Each number is 200 + 40 x the weight over its row's rms, rounded and kept within 0 to 999. Layers, rows and columns count from 0. The size before them is the row's rms in percent of the matrix's.

# up: layer 2 MLP up, 1024x384, rms 0.0417, rows 174-208, columns 192-255
# down: layer 2 MLP down (transposed), 1024x384, rms 0.0398, rows 174-208, columns 192-255
# gate: layer 2 MLP gate, 1024x384, rms 0.0454, rows 175-209, columns 192-255
up174,103,222,223,205,207,156,158,216,208,207,156,194,236,149,237,190,167,212,225,184,207,228,168,158,179,225,224,198,213,267,200,225,138,203,175,207,191,175,209,234,138,170,177,227,201,237,181,255,240,259,200,199,147,112,162,258,215,185,194,256,205,177,173,83,219
down174,102,222,163,166,210,223,209,237,249,177,227,127,184,201,186,225,245,213,142,171,150,210,237,144,243,209,193,261,249,192,206,220,177,195,242,214,144,157,184,209,236,163,180,193,253,138,184,149,177,255,156,94,212,191,244,274,138,157,170,210,256,240,172,231,271
gate175,101,109,292,185,196,180,163,196,199,143,184,219,201,170,245,206,171,254,209,217,160,305,207,158,236,237,313,237,171,223,151,223,180,255,176,169,263,234,204,155,154,197,208,227,193,205,226,216,238,212,235,266,265,290,195,210,150,181,197,257,160,284,262,210,214
up175,091,212,135,274,237,200,215,259,213,216,170,192,188,296,205,183,233,191,193,261,236,173,206,256,209,189,152,209,204,194,250,139,177,152,220,186,171,136,132,165,181,270,217,228,188,251,179,155,162,165,139,180,165,150,164,175,183,200,209,172,268,158,197,188,175
down175,100,150,193,217,201,240,221,197,210,248,194,165,160,245,230,239,208,237,190,178,192,260,191,225,185,183,174,203,165,143,234,192,165,203,295,217,244,179,180,224,212,156,232,133,245,275,192,202,191,200,129,187,136,229,246,202,217,210,192,118,168,192,151,207,187
gate176,091,135,260,223,196,181,170,194,187,212,222,171,201,215,243,223,263,237,243,169,203,236,211,164,221,136,222,202,255,177,230,190,231,175,124,245,249,157,176,140,219,221,246,275,179,202,235,227,209,207,229,150,260,186,202,199,169,151,199,233,253,149,192,120,230
up176,090,161,168,201,177,178,135,160,230,247,272,300,173,168,209,173,171,240,197,198,182,194,176,148,222,183,249,177,248,157,172,190,241,205,196,201,149,177,237,131,237,236,172,231,198,210,298,193,182,203,174,209,281,227,153,177,236,174,189,196,178,194,175,224,219
down176,097,240,223,150,135,127,210,178,229,229,202,245,193,160,229,187,153,258,219,143,227,211,212,203,218,190,187,229,228,117,113,208,282,214,191,179,239,165,238,183,209,228,197,187,191,119,110,278,100,201,166,212,210,238,153,199,268,240,157,190,175,244,137,196,171
gate177,097,263,190,200,187,231,223,209,236,236,180,156,243,239,216,252,169,250,260,167,226,192,154,167,235,180,181,162,288,216,235,278,152,252,203,200,227,263,258,251,231,222,221,270,102,185,213,214,112,268,166,181,240,223,208,206,188,111,246,234,205,148,240,240,243
up177,092,203,158,176,183,194,204,201,258,165,209,128,222,149,185,209,230,159,217,229,197,165,199,218,208,219,146,163,209,167,228,180,216,176,198,204,201,219,161,194,219,201,186,146,127,226,157,217,157,204,182,195,212,213,192,239,239,236,190,180,192,184,167,246,245
down177,090,183,161,219,234,91,207,242,139,209,190,216,205,236,227,225,207,164,139,188,133,250,217,210,180,260,237,217,159,180,269,149,158,239,239,192,215,186,150,168,171,172,179,228,280,200,159,204,207,160,162,237,222,258,229,220,196,257,154,183,145,232,189,228,149
gate178,095,203,232,175,204,221,284,194,285,200,195,204,192,185,178,167,208,203,186,254,261,242,223,280,92,189,178,163,241,251,171,254,246,201,166,285,155,166,272,241,190,234,166,190,237,203,215,316,183,221,161,215,217,208,199,198,214,138,272,234,189,241,192,194,185
up178,102,205,172,254,266,184,189,217,204,167,183,211,264,196,249,240,312,183,163,216,258,198,156,236,230,194,214,124,152,239,233,236,161,208,205,177,149,258,203,235,186,144,207,253,164,266,156,200,226,143,197,209,188,205,211,245,210,141,155,204,245,177,167,215,187
down178,103,217,200,304,156,265,155,172,267,177,195,212,217,181,191,194,149,199,194,174,208,237,193,132,188,148,248,117,208,202,171,202,266,144,202,224,220,166,296,213,172,147,249,134,239,227,229,193,197,207,240,262,260,212,196,167,275,156,208,179,127,177,181,133,101
gate179,126,171,224,174,251,203,220,215,196,209,231,195,184,195,219,156,201,206,196,175,178,225,209,197,190,196,248,197,196,188,248,230,112,177,186,191,157,299,165,167,230,250,254,236,241,248,226,279,186,240,185,179,154,220,210,222,122,204,250,216,230,185,255,257,280
up179,108,211,213,257,281,156,259,227,98,247,213,184,194,161,166,179,223,200,213,174,182,214,192,247,145,181,135,242,142,239,250,259,264,191,171,246,183,134,161,108,219,215,153,178,242,214,205,170,193,177,172,196,172,211,111,276,199,240,258,211,268,186,169,180,201
down179,097,193,240,172,161,228,207,151,193,310,201,217,131,224,170,205,190,239,158,253,202,183,204,178,173,153,183,212,107,293,284,204,248,228,259,215,190,184,137,200,243,213,271,227,205,184,218,176,240,107,207,169,196,172,174,207,199,229,200,204,186,200,242,114,197
gate180,094,196,211,115,167,166,171,171,212,217,208,237,193,200,257,210,183,243,252,207,185,175,161,154,250,244,193,232,188,225,216,251,261,183,245,222,178,173,199,116,214,235,188,218,253,162,232,282,133,158,169,204,240,123,187,225,254,199,132,215,249,210,174,172,216
up180,100,240,137,220,225,193,267,180,296,255,165,162,235,170,191,236,209,187,264,113,219,207,268,225,222,277,164,203,208,237,214,244,258,272,198,164,167,225,266,156,174,146,208,252,173,183,240,253,143,204,216,140,236,308,210,174,161,206,228,159,207,169,212,214,180
down180,099,168,210,221,211,222,171,247,172,167,200,172,147,242,129,231,148,215,179,192,277,220,161,170,244,215,228,245,226,173,177,239,210,145,186,207,146,150,163,239,197,210,237,158,166,231,182,203,158,212,257,212,168,174,197,180,186,223,203,144,216,259,200,188,228
gate181,098,184,243,152,180,209,134,215,249,224,240,185,165,71,230,165,175,205,206,232,195,170,184,169,164,199,218,168,187,230,263,169,217,219,226,91,276,138,129,205,207,167,153,103,211,172,196,216,186,232,209,252,212,139,219,333,154,190,186,175,192,142,191,214,168
up181,100,170,198,207,201,167,196,256,210,201,208,240,145,166,187,211,160,159,211,185,167,244,174,198,166,209,193,203,188,227,169,221,230,237,195,208,233,258,235,124,134,202,229,194,225,205,181,239,182,191,149,241,123,187,252,196,170,210,165,187,178,209,188,121,158
down181,100,211,238,169,147,234,230,99,137,219,210,224,175,241,238,223,244,141,234,139,224,130,131,178,191,180,173,184,239,247,207,275,219,214,154,186,202,253,229,188,205,197,170,252,120,178,176,241,193,298,209,223,192,151,246,163,205,180,296,199,136,179,190,96,219
gate182,094,195,200,215,198,244,183,221,235,153,192,236,234,105,201,175,162,198,262,272,185,208,156,173,215,308,186,316,201,127,194,220,129,147,227,177,239,228,170,230,209,194,209,117,232,147,205,223,203,174,142,206,187,183,279,196,158,224,240,149,181,146,227,154,176
up182,095,177,175,260,231,188,218,168,206,165,140,188,194,188,173,148,197,203,133,169,237,237,173,182,134,169,287,221,227,229,202,197,165,267,128,178,229,204,267,206,191,164,281,271,160,191,189,179,212,176,185,164,173,227,200,253,237,238,156,206,279,207,222,137,207
down182,094,173,253,137,191,172,189,171,193,256,169,184,214,199,233,239,150,105,213,262,259,220,217,260,206,172,147,225,170,193,181,200,226,226,226,206,162,183,163,201,181,210,246,166,219,246,185,210,188,200,268,195,235,232,157,173,212,193,237,253,266,83,230,197,263
gate183,103,164,136,228,164,174,232,151,235,211,210,200,115,213,165,226,221,237,175,178,170,220,270,198,216,205,264,242,171,252,312,181,227,245,252,228,211,204,188,252,172,259,165,120,293,146,170,261,151,223,183,171,225,167,199,196,179,229,246,138,193,134,229,242,238
up183,104,172,193,223,165,154,208,206,155,138,193,219,216,175,192,255,217,225,206,150,247,214,194,175,162,142,230,127,194,239,163,269,197,171,151,227,158,271,200,144,169,160,190,182,161,250,155,166,255,172,264,209,166,120,225,169,219,176,262,207,172,148,201,250,204
down183,104,242,203,182,211,194,249,207,217,158,234,199,219,157,182,260,182,162,233,167,221,174,122,167,165,131,203,137,193,111,190,212,187,199,200,237,188,238,217,204,218,162,165,210,216,196,283,122,273,163,220,200,174,173,237,185,286,197,184,230,224,198,228,205,220
gate184,104,131,268,199,216,207,196,239,194,262,254,149,171,183,205,238,142,208,189,250,157,297,211,150,147,245,225,210,188,110,236,232,176,272,213,170,182,227,189,184,140,207,191,175,216,225,182,212,203,216,229,289,215,181,196,157,167,133,214,125,160,190,148,207,230
up184,107,182,125,221,138,147,227,179,209,199,184,196,132,117,207,243,179,288,266,215,205,212,171,232,145,213,177,234,294,109,201,172,194,221,135,171,185,176,154,205,203,257,216,152,199,250,224,158,179,194,294,125,185,230,209,167,208,232,145,205,204,222,128,120,265
down184,107,241,195,187,194,258,131,177,213,198,141,169,164,187,273,217,181,267,177,206,169,219,206,162,180,216,238,246,168,165,160,291,281,214,228,206,160,217,165,147,195,152,178,172,204,192,226,263,177,227,213,271,197,200,234,144,134,194,126,178,225,146,277,179,186
gate185,108,210,191,212,274,178,162,167,251,238,153,223,208,232,231,192,209,256,172,153,164,189,165,179,203,193,181,232,174,252,175,225,256,147,274,155,203,237,195,126,193,180,133,163,192,247,208,174,274,146,194,181,156,242,268,202,159,200,217,142,187,248,235,234,195
up185,105,199,224,221,230,244,191,186,130,232,174,166,126,218,223,227,274,126,240,165,217,227,169,213,208,232,241,237,240,101,204,307,251,193,209,237,180,219,157,190,259,159,203,231,194,193,159,189,144,202,226,193,190,151,262,190,200,160,245,186,196,213,138,139,229
down185,099,165,227,256,146,187,212,213,139,170,237,185,177,191,264,313,260,244,166,154,208,239,189,198,198,198,225,299,156,179,168,245,236,173,216,185,185,221,134,175,198,130,135,156,204,197,216,235,230,94,140,214,242,242,246,250,199,158,172,219,256,147,154,168,221
gate186,095,213,181,250,211,264,196,181,220,172,176,243,234,154,174,166,170,269,245,252,198,326,178,238,237,146,133,229,207,122,241,136,199,190,246,252,276,146,118,216,229,244,227,234,189,205,204,204,212,195,170,206,188,265,181,233,203,236,233,196,147,170,126,184,233
up186,100,230,132,154,254,189,174,182,259,193,159,196,188,239,168,220,239,265,196,284,165,229,247,174,215,223,185,177,238,278,229,162,209,240,203,156,212,147,195,168,244,262,215,199,169,259,193,252,161,268,213,280,211,220,264,250,201,175,187,222,203,281,170,112,199
down186,101,170,130,218,265,159,232,152,188,252,198,202,228,238,195,135,148,204,174,250,190,288,213,210,168,190,213,253,200,236,189,169,162,231,190,169,223,240,181,222,201,208,134,216,205,191,181,152,269,256,304,191,155,207,217,163,126,236,181,165,163,209,217,161,136
gate187,102,180,230,274,190,185,179,137,262,249,161,216,157,241,188,250,159,236,202,248,223,172,142,249,184,212,254,206,209,130,241,206,158,208,186,286,231,180,204,160,165,221,238,135,221,208,257,246,209,166,188,189,193,156,176,195,190,168,126,163,162,169,140,225,161
up187,099,134,212,243,184,228,184,184,174,216,204,168,219,185,201,217,211,205,251,271,107,251,177,172,167,181,220,156,174,257,208,229,188,239,240,247,245,115,181,119,221,174,164,148,126,205,147,223,216,202,258,147,185,179,188,241,114,189,141,167,194,166,166,194,209
down187,094,230,272,187,183,214,194,204,193,172,232,238,220,223,188,184,197,162,205,174,249,174,210,269,221,182,206,173,249,143,165,190,216,186,136,138,160,204,287,276,169,212,198,224,251,149,194,221,163,212,137,223,181,231,159,148,265,169,263,164,222,228,239,219,176
gate188,104,182,180,194,187,175,209,208,282,193,219,206,241,220,230,263,161,280,172,150,168,264,213,187,159,131,201,207,227,182,237,159,169,219,197,261,272,138,172,184,112,217,208,206,208,222,214,201,152,181,133,221,249,210,172,190,209,226,139,231,204,159,210,181,241
up188,092,217,185,209,164,125,142,203,228,236,191,207,237,230,274,240,247,231,187,101,194,203,217,258,129,149,201,173,217,242,246,210,226,161,219,234,228,168,198,174,145,261,216,256,198,202,170,194,136,208,183,185,187,196,164,230,249,174,135,213,176,196,193,224,187
down188,095,173,142,208,275,137,216,143,211,202,141,211,155,228,221,222,228,176,165,117,113,170,205,286,163,151,234,207,211,219,184,181,190,192,194,153,202,294,284,207,243,161,134,140,264,201,203,234,132,127,206,152,171,177,140,181,214,169,139,199,151,161,266,233,137
gate189,110,141,220,259,295,167,214,200,231,194,203,153,219,205,208,151,164,164,233,165,212,213,151,130,169,188,208,156,180,234,258,269,214,156,217,188,126,219,171,156,214,243,251,189,265,262,241,227,162,234,256,235,270,174,160,145,177,263,178,139,205,132,168,230,302
up189,107,178,286,117,115,192,188,237,173,221,232,202,222,130,194,285,240,222,162,255,258,213,214,278,170,240,192,221,260,216,270,156,243,217,221,160,200,153,268,229,183,161,213,234,219,206,176,233,187,192,190,232,186,146,187,212,243,157,177,232,172,237,216,109,146
down189,114,200,278,288,199,147,216,229,192,191,233,132,231,225,253,183,195,178,233,214,251,261,197,173,179,199,183,105,240,239,172,235,209,220,140,214,193,170,133,251,185,202,278,178,280,182,212,193,185,234,227,221,212,165,208,163,262,233,207,133,199,155,182,176,235
gate190,094,201,216,141,198,142,157,218,245,198,211,180,240,207,216,164,197,181,188,267,232,225,247,204,127,246,188,189,335,252,230,178,235,163,168,192,258,158,179,184,229,191,189,173,155,233,198,206,155,242,139,233,124,200,181,184,203,120,186,212,202,226,149,187,234
up190,097,267,112,220,255,270,239,245,167,232,222,191,191,221,117,143,200,231,173,205,230,168,250,243,260,127,221,219,227,154,143,223,214,244,214,205,183,226,133,192,181,198,189,221,297,195,225,175,208,225,181,198,230,238,110,175,273,210,220,180,237,128,146,192,219
down190,101,132,250,277,215,239,245,174,288,186,242,157,146,165,213,188,130,159,249,217,193,237,275,160,219,208,259,183,142,198,167,101,204,198,254,282,243,136,246,236,134,250,201,150,180,210,184,182,163,215,247,212,224,248,230,259,183,235,232,184,173,210,247,224,206
gate191,094,187,221,155,280,168,267,213,159,227,238,212,260,139,213,118,199,213,254,190,263,174,185,238,242,155,203,149,174,127,131,267,154,171,210,162,244,205,168,249,190,237,188,256,144,178,221,248,212,189,243,196,230,205,197,254,198,167,213,228,183,247,256,209,184
up191,100,231,218,193,196,226,203,240,138,245,170,148,232,266,152,165,227,251,256,234,236,195,200,259,276,171,247,179,197,159,141,235,157,197,247,97,213,217,199,246,254,226,199,242,160,141,146,208,214,236,242,235,221,213,227,264,183,185,243,193,203,187,238,235,220
down191,099,151,125,232,220,120,225,189,224,257,171,146,144,229,259,253,247,221,174,203,124,215,205,201,233,223,137,155,126,223,203,274,254,256,241,179,139,217,237,217,117,175,153,159,213,184,246,225,155,249,226,228,245,166,203,208,181,212,158,238,195,226,151,203,234
gate192,099,238,227,129,184,206,237,221,218,213,156,190,174,175,214,192,212,208,257,182,252,161,166,161,250,139,207,212,257,187,146,208,197,187,239,151,159,267,183,148,190,152,159,236,188,223,193,143,240,257,268,305,185,265,184,207,165,191,244,268,205,226,227,194,197
up192,096,265,144,219,127,207,280,231,168,215,252,161,126,241,138,197,188,235,198,105,145,167,207,202,229,159,105,208,173,246,194,120,229,160,215,179,194,194,253,224,142,205,206,192,178,242,208,259,178,193,171,196,156,213,183,185,229,229,115,233,177,147,184,232,188
down192,098,229,179,130,156,108,192,294,197,155,89,190,192,200,190,264,180,192,170,189,226,83,158,160,172,147,223,201,276,177,179,160,181,161,165,216,146,214,166,139,255,187,209,215,254,211,268,160,130,179,243,169,244,268,237,156,165,151,198,199,223,129,233,110,162
gate193,098,206,108,169,217,150,121,196,274,211,176,152,187,180,153,152,212,190,238,211,261,270,150,189,204,153,215,214,208,147,254,181,137,198,128,163,162,208,242,120,239,206,238,141,212,160,171,227,236,200,243,189,278,185,184,297,135,155,198,231,191,204,146,149,205
up193,096,195,201,284,192,184,195,204,158,212,156,150,126,288,188,236,287,197,197,173,175,241,226,214,208,195,219,188,242,172,242,156,242,274,257,171,229,208,257,179,240,220,139,198,230,205,224,209,220,212,261,186,225,242,230,204,172,149,211,196,180,220,219,173,219
down193,102,204,274,206,252,213,214,210,219,218,179,241,216,265,179,203,179,202,244,216,129,220,242,191,187,211,203,215,204,201,203,166,228,179,209,184,195,232,186,199,150,216,154,204,215,161,221,173,219,261,197,162,250,169,222,180,176,218,235,188,184,209,186,255,171
gate194,095,149,344,134,210,192,158,229,241,212,251,185,176,148,230,201,144,206,169,232,230,188,208,210,173,206,192,186,266,153,191,173,143,177,233,170,210,176,190,183,269,155,196,229,176,195,233,188,134,157,197,238,216,178,144,240,200,123,230,267,269,160,213,173,171
up194,099,190,159,185,215,275,193,198,254,247,204,209,198,184,210,171,255,288,239,234,179,229,259,134,166,190,231,216,236,97,233,156,236,199,235,294,203,231,166,216,279,228,170,182,136,172,256,248,157,172,139,253,269,198,156,207,208,179,185,151,166,209,232,328,163
down194,102,256,280,214,177,238,177,134,213,188,181,212,200,204,228,208,157,218,198,196,214,234,267,220,256,189,172,203,160,179,203,202,191,210,179,169,180,154,274,215,216,214,213,228,216,247,287,210,187,177,204,288,219,173,215,164,262,219,276,108,225,254,223,188,210
gate195,092,214,262,126,189,192,278,188,199,174,251,118,169,207,171,290,232,242,201,134,233,219,259,244,242,212,241,194,181,195,229,229,142,184,231,247,295,257,196,190,146,217,253,201,235,288,250,249,232,181,177,196,209,198,191,183,129,200,147,156,213,164,253,166,213
up195,093,218,279,209,203,156,241,149,163,236,256,206,163,184,166,278,212,119,177,185,281,227,300,204,240,189,223,152,206,102,182,245,163,165,166,183,170,255,221,204,175,218,233,150,266,217,163,275,229,208,272,284,182,152,186,144,180,164,150,180,285,163,194,234,178
down195,099,219,345,256,251,197,126,178,159,235,305,262,238,183,139,131,224,177,140,212,236,166,184,243,201,194,196,163,227,285,193,221,234,118,182,211,125,206,147,160,244,176,136,157,257,210,221,195,165,246,183,191,198,195,228,206,236,195,265,264,171,216,230,230,152
gate196,094,155,235,223,250,174,175,247,230,188,170,204,206,186,170,176,166,172,201,148,202,218,232,259,196,177,105,222,207,237,199,128,246,214,230,258,242,227,231,221,224,131,196,188,221,199,159,152,229,209,182,298,212,116,137,215,204,185,154,214,285,165,224,171,251
up196,095,176,213,262,239,169,279,255,206,200,229,150,175,179,146,175,208,161,187,195,177,244,235,248,216,247,152,185,241,255,179,218,247,211,203,236,264,169,286,176,223,213,161,166,245,187,251,189,141,259,168,214,199,243,175,190,244,184,154,207,254,203,197,165,219
down196,098,222,178,231,118,248,198,238,228,214,198,202,164,273,147,154,209,181,163,200,243,127,170,181,208,219,276,179,217,155,201,238,173,192,171,214,175,214,274,195,168,247,149,175,182,178,288,209,200,105,229,161,233,212,270,168,233,204,223,187,151,203,170,200,241
gate197,098,174,154,250,208,160,188,204,155,164,180,200,189,203,202,268,206,215,173,182,184,228,176,122,172,184,321,223,143,180,162,199,182,233,151,151,152,196,195,241,190,221,206,207,146,255,148,214,263,160,240,223,113,194,215,160,177,193,196,62,226,204,200,246,224
up197,099,265,169,264,145,154,188,218,209,159,178,278,224,93,196,176,187,172,208,220,167,228,184,171,205,128,249,155,159,225,162,165,185,197,178,155,155,173,236,156,236,232,128,159,233,173,173,203,223,230,173,189,177,275,184,197,178,163,189,203,242,206,200,161,218
down197,099,158,199,275,193,194,142,215,186,188,133,147,265,135,181,193,110,195,141,200,151,161,180,172,190,120,241,160,186,263,234,175,210,192,156,149,206,139,254,156,191,270,185,152,236,226,185,181,116,240,127,173,208,267,229,260,139,200,166,164,207,216,206,164,252
gate198,091,190,197,186,196,123,247,231,132,154,223,256,196,142,184,179,165,174,242,158,186,186,236,191,231,223,224,231,227,110,234,264,184,124,150,265,242,200,205,215,275,133,236,177,209,186,132,236,194,170,110,244,171,194,119,219,209,227,176,208,278,244,180,207,163
up198,095,215,227,162,190,204,128,198,236,190,205,185,207,187,253,196,194,181,264,178,240,144,215,157,199,146,191,234,214,208,199,164,206,222,249,171,177,89,239,178,211,199,213,198,213,227,266,187,217,211,247,224,177,203,241,235,237,240,209,161,240,152,198,186,225
down198,091,139,204,241,146,181,259,213,167,224,280,143,232,169,163,247,175,214,170,156,206,235,278,196,199,219,220,175,229,224,190,239,203,132,241,171,220,206,183,217,182,256,276,174,162,184,242,158,215,272,175,212,282,190,228,218,190,203,251,227,219,207,210,222,225
gate199,095,182,248,142,190,256,164,133,208,182,113,165,168,190,257,199,167,286,184,231,136,200,166,175,201,200,190,193,226,185,221,170,196,227,208,198,205,178,181,159,177,196,197,218,235,280,173,262,254,116,210,192,211,209,272,168,138,205,196,239,194,198,257,175,258
up199,086,228,222,211,216,160,268,265,291,248,295,191,191,257,183,174,230,201,152,129,217,182,197,204,159,149,252,185,213,193,150,221,143,208,184,191,188,178,163,232,151,213,262,206,160,166,251,179,155,248,126,215,230,230,154,192,241,198,158,150,190,131,197,233,257
down199,096,262,142,274,120,187,191,245,168,184,206,154,231,221,245,260,137,224,141,161,171,140,225,180,222,181,180,194,158,163,177,232,184,105,233,251,231,213,207,194,153,197,240,175,177,291,134,256,167,271,101,168,236,195,174,201,218,186,224,178,219,192,200,261,186
gate200,094,261,193,149,295,246,183,232,241,162,179,244,208,150,209,196,199,193,201,228,232,221,160,263,248,114,198,202,146,250,180,188,185,205,255,187,231,332,138,183,241,161,185,123,215,185,142,193,218,234,185,249,226,195,296,183,146,199,202,176,202,170,235,194,274
up200,100,204,172,174,251,223,163,200,251,218,212,227,238,204,143,150,134,230,164,197,180,260,170,231,211,119,144,227,90,244,244,78,235,235,243,203,242,250,203,228,244,228,173,156,177,193,103,157,262,214,197,195,247,231,239,195,195,216,86,122,246,160,148,215,194
down200,093,249,216,159,165,164,205,198,222,165,185,282,237,110,218,175,157,213,187,246,192,211,221,187,175,189,172,174,131,222,245,238,224,237,212,135,201,208,225,210,162,189,216,223,211,227,192,164,175,186,178,222,171,224,131,208,236,231,183,153,162,213,174,204,143
gate201,109,195,185,204,163,169,191,203,183,168,170,143,293,251,162,232,160,219,218,155,126,259,190,141,236,151,213,234,259,227,215,146,216,243,229,186,236,245,136,172,250,208,160,155,189,177,202,214,215,212,242,245,210,247,190,216,211,213,159,233,194,197,275,176,186
up201,104,219,208,224,197,229,167,208,195,177,176,152,212,181,198,216,200,185,181,258,146,187,132,210,187,129,180,288,160,176,193,122,96,144,229,243,206,212,204,214,176,168,210,221,230,215,170,188,225,230,171,165,270,172,223,177,188,123,268,222,147,234,221,124,183
down201,105,231,172,196,228,255,202,153,223,224,217,261,219,158,227,197,200,213,290,207,249,214,277,140,231,211,131,192,229,172,222,209,211,199,188,232,223,159,154,257,165,212,201,256,266,182,150,171,283,195,180,151,141,157,176,151,207,141,230,276,192,168,267,237,201
gate202,092,202,141,275,188,165,198,197,204,218,165,211,215,249,227,201,203,177,228,242,162,179,215,134,287,246,228,175,194,252,188,201,154,185,130,262,222,201,202,238,84,175,196,245,203,198,206,184,220,252,249,218,129,134,283,209,197,159,180,267,224,196,215,248,227
up202,099,266,174,115,211,198,190,237,119,178,201,176,187,212,196,205,202,212,188,197,131,287,225,205,205,146,242,311,216,169,182,219,234,206,315,190,213,181,205,239,217,198,202,181,210,171,146,205,224,210,205,206,240,174,140,212,173,181,248,194,234,247,166,149,237
down202,097,185,98,220,200,206,253,103,236,221,202,193,219,200,185,227,237,173,252,170,212,205,201,179,181,248,230,194,165,189,193,139,218,195,138,193,173,254,225,200,146,135,237,232,143,126,259,272,208,146,179,267,188,204,194,192,174,205,222,201,222,187,219,232,206
gate203,102,174,255,234,214,151,238,244,199,182,180,96,150,244,185,193,136,197,214,207,133,269,176,186,218,173,208,239,198,202,181,252,91,235,189,219,200,166,204,200,188,192,144,167,246,213,195,207,233,281,198,227,211,162,229,136,206,131,169,183,263,238,203,235,178
up203,105,146,224,169,247,221,230,191,253,123,167,122,188,210,236,195,212,202,185,150,262,220,150,231,183,119,221,218,242,137,136,282,194,180,196,193,162,200,211,228,164,228,229,208,245,183,238,225,234,193,196,178,203,183,158,153,238,182,193,210,271,184,112,196,187
down203,101,191,217,129,210,188,232,188,187,164,232,237,259,195,213,180,263,152,223,227,237,188,163,220,205,218,203,132,247,187,271,229,224,106,161,183,176,160,191,202,169,217,168,249,122,271,244,235,207,258,190,130,249,160,151,219,226,227,314,213,225,190,159,173,173
gate204,086,229,225,184,196,240,281,240,205,139,147,146,201,185,213,263,187,208,172,188,220,241,116,206,191,219,170,191,219,193,138,209,98,247,214,217,216,211,170,230,169,157,210,243,175,265,301,132,204,234,214,259,214,190,200,203,256,255,173,243,211,177,267,199,221
up204,100,226,187,182,273,163,182,111,168,151,217,216,245,193,199,295,182,143,197,258,231,211,211,204,206,226,148,206,182,128,135,247,205,234,229,198,194,238,208,174,165,205,171,167,126,245,208,173,190,221,208,203,207,241,169,214,222,209,163,259,198,258,250,205,169
down204,101,194,188,203,209,160,149,183,211,209,166,220,252,220,83,179,179,182,235,175,175,179,241,216,203,191,193,213,228,157,206,241,222,194,251,232,192,134,134,153,206,157,173,190,252,171,146,252,131,176,244,76,150,211,127,252,220,218,190,153,223,207,149,183,209
gate205,095,233,207,233,226,238,159,234,210,223,184,179,176,193,156,221,167,161,155,207,217,154,177,188,206,142,127,147,182,151,213,206,221,128,176,202,197,178,259,188,233,160,152,158,171,150,190,231,255,185,188,164,154,170,250,134,179,161,224,149,174,188,260,208,228
up205,101,293,204,188,140,220,209,128,138,186,182,182,152,273,226,253,255,176,186,227,200,214,240,179,204,234,274,229,201,183,154,233,161,182,220,154,156,185,217,164,230,234,174,205,235,189,103,279,199,238,220,131,205,202,219,227,230,169,262,155,169,199,186,216,168
down205,102,182,259,185,213,203,237,253,215,124,228,155,242,221,224,140,235,261,196,141,180,160,208,223,240,235,168,263,236,261,249,297,193,214,220,247,245,187,158,127,169,186,195,206,194,244,191,158,162,194,230,220,195,212,219,171,237,195,181,264,152,209,260,140,229
gate206,091,213,180,192,147,192,150,261,156,206,135,157,170,160,237,138,159,223,129,214,208,245,195,147,229,157,205,165,193,231,205,86,231,226,177,119,193,202,254,218,197,204,250,173,245,172,199,224,157,219,197,250,222,232,230,202,212,220,200,213,185,165,223,253,231
up206,097,199,172,181,176,262,102,172,219,132,198,156,192,235,236,215,271,202,210,173,122,248,236,180,238,244,180,213,201,199,203,242,187,248,164,211,228,246,168,175,162,165,286,148,225,202,235,175,169,224,251,240,210,226,114,220,198,216,150,147,218,266,182,193,286
down206,095,168,199,214,200,165,263,234,217,194,125,227,204,203,138,166,161,115,154,148,225,282,231,184,150,213,241,118,232,199,181,237,149,230,192,207,161,226,219,193,128,247,201,243,194,147,202,202,238,183,266,139,153,224,231,178,210,224,198,206,201,226,187,204,182
gate207,119,134,208,110,250,186,166,263,249,172,178,197,212,163,220,210,247,211,224,249,157,285,187,164,171,207,220,238,238,186,233,208,199,237,242,220,260,121,150,243,221,230,261,181,240,248,228,165,213,201,213,190,168,159,232,292,127,224,169,224,247,220,220,183,299
up207,105,211,227,231,208,251,192,210,187,202,198,205,159,169,181,228,284,224,257,219,244,237,177,189,167,160,174,145,217,178,222,225,222,220,256,187,201,199,174,176,184,227,189,214,173,220,193,223,272,211,211,102,163,278,187,149,206,202,213,193,187,258,189,101,126
down207,093,178,282,160,219,218,262,179,188,198,212,223,173,198,177,205,219,250,191,189,207,189,194,192,216,158,154,182,197,209,163,259,238,283,182,109,279,235,230,235,210,223,196,268,201,159,201,155,259,239,150,111,210,180,177,218,186,194,187,189,182,221,166,201,172
gate208,095,157,253,81,184,193,188,196,156,204,160,204,188,160,233,209,191,218,276,228,207,189,160,226,200,185,177,213,203,176,170,260,201,251,249,286,221,128,227,202,215,215,155,198,237,183,213,285,184,208,217,216,133,283,232,220,155,165,211,273,190,182,248,164,190
up208,096,163,213,224,257,306,148,222,202,275,245,233,174,235,234,174,249,178,199,226,198,226,260,247,240,185,156,255,184,182,265,170,137,163,192,260,185,112,172,215,147,187,221,204,184,160,150,143,196,202,207,148,173,224,175,175,144,186,231,242,191,129,189,160,237
down208,101,195,239,220,178,149,235,126,209,215,209,244,177,260,164,235,140,177,165,253,192,180,230,214,193,214,203,202,228,221,264,191,202,201,224,186,218,226,146,221,179,223,147,217,196,236,217,205,152,176,208,162,172,260,198,179,245,197,185,246,189,276,237,248,183
gate209,100,160,171,177,202,249,258,278,216,217,275,215,186,149,145,192,255,165,228,147,220,244,162,228,233,191,117,183,175,225,251,154,242,148,209,221,302,212,262,249,181,225,204,186,158,260,152,169,211,120,191,183,243,147,210,287,140,195,186,239,115,233,221,213,281